config.yaml
num_hidden_layers: 13
hidden_size: 224
num_attention_heads: 5
num_key_value_heads: 1
head_dim: 32
intermediate_size: 576
vocab_size: 7304
hidden_act: "swiglu"
norm: "rmsnorm"
norm_place: "pre"
norm_eps: 1e-06
positions: "rope"
rope_theta: 10000.0
rope_fraction: 1.0
qk_norm: false
attn_scale: 0.177
bias: "none"
tie_word_embeddings: true
parallel_block: false
init: "normal"
init_std_qkv: 0.0415
init_std_o: 0.00962
init_std_up: 0.0415
init_std_down: 0.00507
init_out_by_depth: true
optimizer: "soap_variant"
learning_rate: 0.00315
beta1: 0.95
beta2: 0.95
weight_decay: 0.067
lr_head: 0.00408
warmup_steps: 200
schedule: "wsd"
decay_fraction: 0.857
decay_shape: "linear"
final_lr_fraction: 0.0
batch_tokens: [16384, 32768, 49152]
max_seq_len: 256
doc_mask: false
z_loss: 1e-05
train_tokens: 160700000
max_steps: 5038
dataset: "wikipedia_en"
Each number is 500 + 50 x the weight over its row's rms, rounded and kept within 0 to 999. Layers, rows and columns count from 0. Numbers have three digits each. The size before them is the row's rms in percent of the matrix's.

# layer 5 MLP down, 224x576, rms 0.156, rows 166-223, columns 448-479
099:490463467448503487510399437532496509460414587521522448504497451517468498506458477432401502402522
099:561451514457576522513531560451438518460508571567546547446535406538504450452571484544520557447504
098:414447453435507476461541497552504550549451532515458532528437529345458528401525670477562477507502
103:559504495480463510481461562452458535541454477444530512424568453472486486504586544563472511391513
098:514573592502431489429620438552472490503523556563594516429509498537560575454532525522500461510431
096:502524483520534456510546492488498479385460538525375571508615608515592472490473416483511424443508
103:507466515397510496538458504549504532441513555512517436516587627447540551513536389492581470492611
101:556526522448525549581433495488535482549441488470431528549503529479516585498453487457514490520533
100:465440539520547513539415520492548493470548525460451431460506454523546484499502485536489557546441
110:470511499484439447454496563471443391472622486483508423433554483559584487506442492517574440525526
099:547521502515477473500538516511540417490454516461476480528474440516526457437554480451464520503589
098:476442524531493488523524549504481588401505460500445494527459416477512563566567501549507476500479
101:504451501552583471492559479510472424561396481508495432485460432456613542496551549389490569496595
097:524517521535441441492481464494513512511554463533546553490511525467478435537557434522495460477458
103:480490423564523530455522460502534651432486517602547537581460427473463521478528529515496492521521
093:495507562567446487525429603575467491537479500470482436623510467501545449486424471463481491453538
099:485552622530500500414442530408574524531538460483414522516481561483499478498450544462515448493553
105:495502497497371490527498423555528406517508464520471452498476463518473533500494536480509459527488
094:463462478473532500473501431501561435488578570552360534471467538541462542494473439549440500449475
099:505499562482453419471565394487528518567500568560489562552595468567455531528529579436449492540590
094:532528408503549444518496535449518538416446513500501488537423488486472516456559542528551454565434
098:444490508526506455503460524483577487443504531500516621454568470473549531495541530564427557545529
093:534524506613488478597494472566477351466498405521433463549492540458482409407525530565490499512554
103:543460447460499531576478577404568473452510573473515530497493473373520429546553552434553497438531
098:581549510510466631584547493468481543477509508536385411490538389376532527486440576519415413560534
104:437473465536594510502450535500450560533415447467484448539494487437570521500459595492554457586441
101:538509512527462456412438548545479437553511522468440402420534429447412538509539409573503524467397
105:383477468515473486519515526627468528365473430511493531441602561583517444585518570516511445505485
136:512617557515471418506568470453518500518456491473548495464556545555533431470460559602534544503467
099:470469444472558554515497534441544523480444444484467543497549437592486489539505484481458519383509
101:510454494544489493502443558451498516611459577570483428448476503515452543454471495522431444425568
100:513553567504542441537465417539521432532469499441498492569442468458471461585585488497547626473438
097:540532513498552494463549475404510502459459459537555491369503521535536527474543434460510487519484
103:559520482492504531555516429473516521464503443492484396440491606464521552548487583477591480532415
097:491547560488499532488502417407453433493540460564455524461453588501525465499432483486521426471502
098:561525554491528501500493553442531373451499574407522484436594528482489483527489480419527462490464
100:491562625574502453505489504500469485471513333487492497548434576480483487586523567510534559464605
098:450536556527554507465434498434536474511510494466518403493521649534555504541511512409429498638505
101:417471553419501390511577457532635498437509493418452492425508461532519564551518542483514482522512
100:542512466470443542498385593443536529605429544550487400456527455473516505428542390477465482491455
099:529412580415456477579465511519425428415400505486602493495568488551542452581501507475514457572508
107:490529601521477463538546433414529419548522503576501498410662491534616559436462525507472525516498
105:466442459565485494559518503504610542494443548464554419502499480450540435531534464429479511523472
101:504574459482503503499478464534511464520553574458456427507503477451579624497490551535488543523553
100:543540473516562528535497509548506475479569558478541458508427561427540533490467503532377455487441
096:502481477465560394588591493542515557453467452473419468522440464502467549497433525474495466523441
102:460423457518467511543476543494463508559518508529505395481458399462369514490498477488524602429496
098:593553588533409443494464617530505578599482484410434491531470569515531485505462493422525503495454
099:538535493490548500583544501454485543445521544536464377543557426471500483453554410484483474536589
104:514475472545490520426598461581530522490424584488518402478556496480455497552574441485393585545490
102:489472566453495490512522456523422521443396508532519452540528529511545498474486515465567481546545
104:522552637498605592521451598519493416478599473460589536484514501490440579509512508486416377471461
104:432469466454428583473496417528548515420518527444555527525500506516502515524528537516543427583491
095:503524519552551483467415515570514531536475484594597433487500480464505465474635435520570460453578
101:514427514471490472509541600442538490574418435455444666492514528572445550516490473474514525522546
098:493506532487462446466515476586493576499491475492539489537530531546533504544567528517494560467445
093:523526605471506444429429566469479523545457569560548503494551514528453486475510450511501554565477
097:499477493520404545485512588469514454490393505488481495535462476542480438494588531513548446506501